config.toml
num_hidden_layers = 8
hidden_size = 128
num_attention_heads = 4
num_key_value_heads = 2
head_dim = 32
intermediate_size = 320
vocab_size = 8192
hidden_act = "swiglu"
norm = "rmsnorm"
norm_place = "pre"
norm_eps = 1e-06
positions = "rope"
rope_theta = 10000.0
rope_fraction = 0.75
qk_norm = false
attn_scale = 0.177
bias = "none"
tie_word_embeddings = false
parallel_block = false
init = "trunc"
init_std_qkv = 0.0576
init_std_o = 0.0144
init_std_up = 0.0576
init_std_down = 0.00911
optimizer = "soap_variant"
learning_rate = 0.00942
lr_mult_qkv = 0.4
beta1 = 0.95
beta2 = 0.98
lr_head = 0.018
warmup_steps = 200
schedule = "wsd"
decay_fraction = 0.56
decay_shape = "pow"
final_lr_fraction = 0.1
batch_tokens = 32768
max_seq_len = 256
doc_mask = true
train_tokens = 87130000
max_steps = 2659
dataset = "wikipedia_en"
Each number is 200 + 30 x the weight over its row's rms, rounded and kept within 0 to 999. Layers, rows and columns count from 0. The size before them is the row's rms in percent of the matrix's.

# k: layer 5 attention key, 64x128, rms 0.101, rows 50-63, columns 0-63
# q: layer 5 attention query, 128x128, rms 0.0922, rows 83-95,115-127, columns 0-63
# v: layer 5 attention value, 64x128, rms 0.085, rows 32-34, columns 0-63
# o: layer 5 attention output (transposed), 128x128, rms 0.207, rows 64-66,96-98, columns 0-63
k50,116,221,240,150,198,168,269,190,221,208,188,199,188,187,226,193,215,184,195,204,96,181,199,245,193,241,230,173,187,179,206,196,195,163,198,205,154,232,184,206,207,201,176,177,245,192,177,222,240,211,149,223,225,198,150,203,221,194,197,229,211,228,179,202,155
q83,128,214,179,173,165,162,180,189,200,226,187,80,223,197,231,238,232,188,180,208,205,208,209,221,164,165,192,264,189,250,154,229,243,178,195,191,165,171,212,168,207,211,183,187,183,209,184,167,208,226,196,191,172,205,214,244,212,227,155,195,185,225,259,248,230
q115,104,220,162,171,227,217,185,211,183,203,214,155,228,165,205,174,205,174,230,215,220,194,177,224,168,162,193,236,192,159,199,178,236,217,195,184,190,167,248,181,176,176,144,252,206,198,191,245,240,229,212,192,232,222,241,192,171,221,178,228,191,233,227,231,186
k51,131,188,219,221,149,205,198,211,168,243,182,182,263,243,216,181,208,207,223,238,154,227,210,201,169,206,180,224,174,201,164,240,172,242,212,188,213,223,248,183,206,180,135,221,240,154,201,196,167,209,173,233,199,186,222,222,201,227,215,209,201,258,263,229,130
q84,104,234,201,189,207,228,197,198,184,207,188,210,196,151,146,179,176,194,196,216,229,194,189,224,95,197,217,201,190,259,165,121,177,187,187,202,200,203,177,252,248,182,209,169,167,218,145,204,195,201,204,142,206,192,166,152,222,258,183,190,192,244,227,213,201
q116,104,224,264,189,228,199,216,158,186,194,237,217,229,177,185,158,169,211,177,256,169,174,208,215,199,154,181,190,199,244,209,194,177,201,275,230,200,191,195,255,230,236,170,263,201,182,147,184,203,250,178,107,234,227,184,144,221,208,188,157,207,232,205,150,216
k52,102,219,213,243,165,214,224,195,251,208,174,244,196,186,211,233,181,168,112,253,189,209,193,202,188,188,243,194,215,222,281,191,214,130,154,157,147,211,209,205,189,188,151,160,190,166,216,177,181,194,283,223,213,202,227,225,205,167,257,227,212,220,197,199,203
q85,115,210,224,181,171,178,184,177,236,170,214,217,201,214,193,240,185,169,290,193,220,176,207,160,200,209,238,179,229,257,193,215,175,213,175,205,197,188,198,195,189,159,213,144,221,175,157,168,224,206,163,232,214,179,204,169,188,188,248,254,176,146,178,218,197
q117,106,199,187,207,176,116,216,175,241,174,169,234,186,199,218,165,159,190,199,216,208,210,208,181,201,184,234,185,197,215,249,202,214,196,241,206,210,190,218,213,147,205,259,175,213,237,191,237,208,179,172,210,166,218,261,245,209,158,230,221,235,156,191,220,192
k53,114,168,221,234,209,217,161,144,164,177,132,252,210,213,216,180,183,227,220,163,180,214,181,190,188,170,169,166,245,228,215,239,178,218,195,204,202,148,194,244,150,171,187,215,215,273,204,191,197,197,174,173,187,176,213,166,182,183,185,226,220,163,217,192,199
q86,120,222,193,169,193,183,220,203,228,206,233,162,250,200,222,214,184,251,211,188,192,184,169,202,165,239,201,170,233,196,205,206,189,183,195,197,213,218,214,187,242,156,169,204,253,181,174,176,212,262,243,183,205,208,200,237,134,186,180,200,183,175,218,247,200
q118,111,199,237,189,187,133,229,204,213,146,259,187,257,222,220,202,202,211,223,203,142,243,192,210,179,243,198,205,241,222,219,178,166,259,180,180,205,209,186,231,130,192,160,258,211,154,220,190,166,210,247,191,220,183,248,183,175,220,225,214,155,196,189,216,205
k54,112,196,246,200,178,194,227,235,187,267,201,186,244,206,225,193,288,191,157,190,208,229,233,201,197,199,172,208,208,185,216,217,224,187,205,182,229,207,189,216,143,210,169,160,247,238,202,132,218,180,236,212,151,211,173,231,204,185,221,191,211,245,216,251,156
q87,117,168,215,172,187,200,211,224,147,190,191,121,221,245,183,152,243,165,179,209,194,232,191,180,211,187,175,181,237,193,153,257,198,190,144,244,166,134,167,192,182,227,174,179,175,223,185,193,210,156,216,183,186,207,215,277,241,168,209,159,204,227,184,174,219
q119,118,146,271,205,119,183,154,221,124,171,200,179,230,246,240,206,207,215,207,211,182,177,179,209,257,173,145,202,185,183,223,227,181,185,175,206,192,199,222,213,185,207,287,161,227,253,236,171,176,126,209,199,196,212,250,201,216,219,192,211,192,177,197,200,212
k55,116,194,236,210,143,196,192,222,203,164,210,199,216,214,252,217,193,200,189,194,188,202,154,172,197,163,175,193,215,236,224,127,174,235,205,209,174,224,195,197,198,167,226,199,206,213,250,206,152,238,221,199,212,216,177,186,224,220,225,163,222,194,219,191,224
q88,119,219,217,185,189,148,243,241,203,237,226,228,177,214,192,210,159,197,228,203,192,214,228,174,203,206,219,211,182,186,196,165,229,229,251,248,228,165,176,196,205,229,185,223,256,185,201,236,233,203,192,201,234,294,196,106,181,180,272,203,190,207,243,206,185
q120,117,216,201,186,176,170,169,241,190,192,246,230,229,175,171,189,192,197,212,180,210,188,206,204,183,159,205,235,214,205,188,202,214,212,223,136,248,214,156,236,138,219,200,167,247,274,165,228,190,235,148,153,233,243,250,163,174,204,250,221,199,237,225,166,206
k56,115,171,198,187,213,171,171,226,218,226,207,238,262,250,215,204,176,164,187,220,210,279,225,241,225,201,206,207,217,217,184,189,156,177,263,175,251,113,198,240,216,215,205,207,197,235,175,158,200,191,139,204,173,187,238,180,186,152,187,244,192,217,194,222,175
q89,124,211,182,190,229,185,153,239,195,219,214,252,165,192,195,191,192,148,220,217,224,254,200,230,197,194,232,185,183,207,196,185,233,214,226,177,265,215,220,157,250,195,152,191,165,222,217,210,172,181,248,179,205,243,175,209,202,223,272,216,182,205,179,228,189
q121,108,234,188,260,163,235,205,264,210,166,217,231,251,217,214,242,189,161,219,263,225,222,213,184,215,169,163,193,252,156,201,146,201,224,206,204,227,200,257,145,251,199,204,217,212,172,189,154,187,216,183,161,219,207,182,158,204,165,203,213,222,175,159,207,163
k57,110,236,231,173,167,169,154,168,182,229,207,205,177,197,219,174,195,190,220,228,186,228,219,201,234,185,244,165,180,179,195,221,199,165,160,248,265,212,216,163,213,183,202,156,162,231,201,185,172,237,203,158,212,179,177,162,185,196,215,222,169,184,208,204,172
q90,110,212,206,205,248,183,169,190,178,213,231,216,260,152,214,227,217,212,220,247,234,169,199,168,177,196,203,192,214,187,208,220,186,183,184,186,270,181,234,212,155,223,189,261,212,210,223,195,211,184,232,254,231,243,235,261,151,181,243,220,210,194,209,200,158
q122,104,166,201,209,187,192,171,142,244,187,185,227,189,175,224,242,144,231,164,200,239,212,167,170,177,167,217,215,205,196,229,155,152,152,179,198,217,246,215,197,167,226,210,186,208,208,263,220,193,177,202,198,192,211,190,216,193,168,212,184,167,225,210,175,147
k58,091,201,231,229,173,185,185,170,189,211,216,215,168,245,250,222,177,225,225,186,200,207,251,212,180,183,154,189,193,221,208,185,176,173,156,195,191,168,100,182,122,239,158,178,217,182,223,199,144,222,229,225,200,219,195,146,218,189,165,126,219,239,194,211,179
q91,109,222,189,192,153,214,216,163,219,211,187,149,237,216,195,211,223,199,206,206,216,166,197,156,189,231,194,191,238,180,219,167,241,202,171,271,200,185,226,184,144,192,162,191,246,170,207,286,212,207,220,208,168,179,196,139,226,230,245,220,173,186,254,209,227
q123,109,241,206,208,156,127,153,253,237,211,256,228,175,199,204,225,205,216,251,223,248,233,205,196,217,156,194,199,205,224,179,194,173,214,154,212,195,191,212,250,194,160,231,145,214,163,208,172,234,200,201,229,267,200,236,130,249,187,229,227,161,181,152,166,212
k59,102,181,234,205,204,147,201,180,173,247,260,244,209,218,226,213,213,201,222,195,165,219,189,220,156,275,169,227,141,226,234,204,189,209,257,160,205,224,180,176,226,213,210,238,252,191,197,226,201,209,208,209,182,220,222,189,199,205,232,225,152,197,153,187,202
q92,109,180,186,233,135,207,228,244,167,208,206,181,211,232,177,239,181,234,240,205,247,202,246,221,144,212,178,156,210,228,199,192,171,124,248,193,215,235,211,203,244,239,228,198,166,156,217,251,190,240,224,183,169,231,217,178,202,174,202,180,185,214,182,287,228
q124,101,206,214,250,228,188,206,195,226,198,190,178,212,213,196,199,221,257,202,163,204,235,211,226,229,170,178,198,187,252,197,207,194,163,234,173,259,249,177,185,250,175,193,198,161,204,281,223,141,199,263,138,184,205,191,188,251,127,194,216,182,148,192,249,221
k60,102,195,185,196,174,227,192,218,241,198,237,206,233,168,230,156,147,170,173,171,206,187,205,242,213,209,195,201,170,235,200,177,247,248,198,212,276,183,178,208,299,187,210,230,204,245,186,203,137,205,159,160,189,198,222,209,198,190,195,208,205,223,206,228,146
q93,115,186,225,191,162,213,231,227,176,195,183,243,187,208,221,225,182,229,239,173,174,235,182,193,209,225,214,171,247,209,185,230,216,163,214,154,226,220,210,200,183,199,136,259,232,160,175,186,225,207,202,154,198,217,177,213,230,189,221,177,163,217,204,217,126
q125,114,192,205,170,119,236,219,176,208,202,141,216,219,222,213,215,163,182,212,247,175,176,117,155,165,179,162,201,202,186,194,218,208,192,155,212,189,236,220,218,123,220,178,244,212,247,199,164,231,181,210,206,198,231,194,207,220,262,198,181,168,192,185,211,226
k61,120,233,208,207,200,195,202,204,200,180,221,199,223,226,279,151,199,225,184,182,137,179,169,184,267,221,181,205,256,202,196,248,152,225,168,186,204,198,242,193,152,199,248,245,251,190,230,134,183,223,224,223,207,215,235,159,186,213,204,164,182,187,150,226,156
q94,122,218,195,221,229,190,198,171,168,180,202,125,244,174,209,177,205,144,175,192,224,228,184,155,219,169,202,200,200,228,176,173,225,242,203,187,162,244,245,206,179,160,205,222,111,171,198,184,137,190,218,205,198,254,241,227,210,227,187,104,185,215,245,213,183
q126,112,227,196,208,238,196,142,213,174,214,258,197,181,150,212,155,165,165,172,257,237,205,171,190,253,164,183,236,209,187,229,211,228,265,224,176,206,215,134,154,260,174,192,181,153,214,200,172,181,248,228,236,155,208,181,199,204,170,207,101,224,227,253,196,181
k62,123,238,212,198,214,210,206,185,245,218,161,177,215,169,143,223,217,188,150,229,167,155,214,231,203,190,168,227,177,211,225,238,207,223,194,206,133,218,144,195,243,152,175,125,176,217,200,257,184,210,155,225,191,233,173,198,222,218,207,176,188,215,203,207,188
q95,106,201,177,198,193,193,189,242,234,201,185,206,210,191,207,244,176,209,254,208,213,213,245,165,243,187,170,165,225,214,200,254,180,187,227,235,220,219,180,230,216,188,215,200,264,183,211,224,205,231,217,194,159,245,185,201,223,200,196,183,200,263,167,260,161
q127,106,170,251,172,234,163,201,181,202,222,196,188,255,189,219,240,198,227,232,209,201,150,223,192,231,184,192,227,208,192,179,145,240,172,172,231,223,184,150,242,221,197,236,161,147,201,203,253,199,211,276,188,154,150,168,194,224,129,239,157,210,207,214,224,204
k63,113,166,150,186,215,191,169,198,235,188,166,217,201,186,211,170,179,207,154,161,226,171,142,195,162,209,215,207,153,104,218,242,218,239,192,223,168,212,204,230,241,207,224,140,152,173,200,245,177,186,193,203,186,177,218,199,192,123,215,176,197,218,211,201,156
v32,100,246,213,185,160,229,223,237,200,204,225,218,219,174,206,185,163,150,223,244,202,215,175,207,197,221,239,155,205,190,179,227,218,227,227,201,259,191,183,232,226,200,190,247,170,205,219,210,193,243,151,228,254,206,175,222,218,202,174,173,215,230,209,207,157
o64,100,187,192,225,217,267,141,256,184,154,211,238,187,199,195,202,191,191,207,203,158,204,201,210,205,170,221,211,203,207,206,231,178,245,177,205,192,189,215,201,209,214,226,246,184,197,227,94,241,198,240,231,175,135,165,169,162,223,185,188,225,169,218,207,187
o96,093,230,205,172,231,137,224,151,191,261,186,157,196,185,199,186,192,223,171,164,218,229,195,169,210,229,176,195,192,250,173,128,202,185,186,215,228,206,176,135,208,191,192,153,184,236,145,267,204,231,230,184,163,252,201,212,227,179,187,179,216,172,175,234,228
v33,097,214,214,270,137,157,188,202,198,209,225,208,190,223,194,251,192,192,176,197,194,187,190,202,212,185,212,209,263,206,215,168,98,187,175,230,176,215,229,196,177,132,200,152,209,223,188,190,216,154,242,228,220,248,184,232,209,197,206,209,138,198,158,180,214
o65,106,210,213,236,205,181,236,232,179,162,189,194,181,194,206,224,250,242,180,199,178,179,186,186,214,188,200,150,223,210,206,226,192,234,183,250,135,245,213,167,207,198,239,171,236,209,193,243,138,170,236,200,209,233,223,169,174,140,227,235,198,179,166,187,152
o97,087,195,189,178,219,247,176,135,216,202,186,204,226,178,171,146,211,152,194,149,215,205,200,203,210,217,228,212,173,207,194,143,254,136,192,180,230,165,238,204,161,238,186,248,180,182,184,208,241,218,161,221,176,159,176,211,196,201,220,187,228,229,232,215,233
v34,094,156,240,148,230,230,214,219,212,207,163,238,235,246,188,226,186,211,241,217,170,180,208,213,172,181,155,194,213,237,205,194,218,158,209,233,170,218,178,197,177,179,201,159,193,139,228,195,166,233,228,158,161,213,255,168,190,189,215,225,216,222,215,176,179
o66,107,197,227,175,197,185,189,215,169,245,217,149,204,189,203,198,117,229,175,140,221,139,203,132,228,214,170,217,170,246,165,244,258,223,197,253,234,222,203,209,193,195,216,259,209,195,248,240,192,125,203,215,240,199,202,211,140,206,188,175,237,216,187,251,204
o98,088,191,130,217,211,160,165,219,192,165,199,192,191,183,196,175,236,155,197,215,178,251,198,229,160,207,226,199,229,175,209,194,162,204,188,157,243,180,219,206,234,229,231,145,218,209,150,191,239,168,216,266,190,139,179,179,211,205,205,123,188,206,183,179,209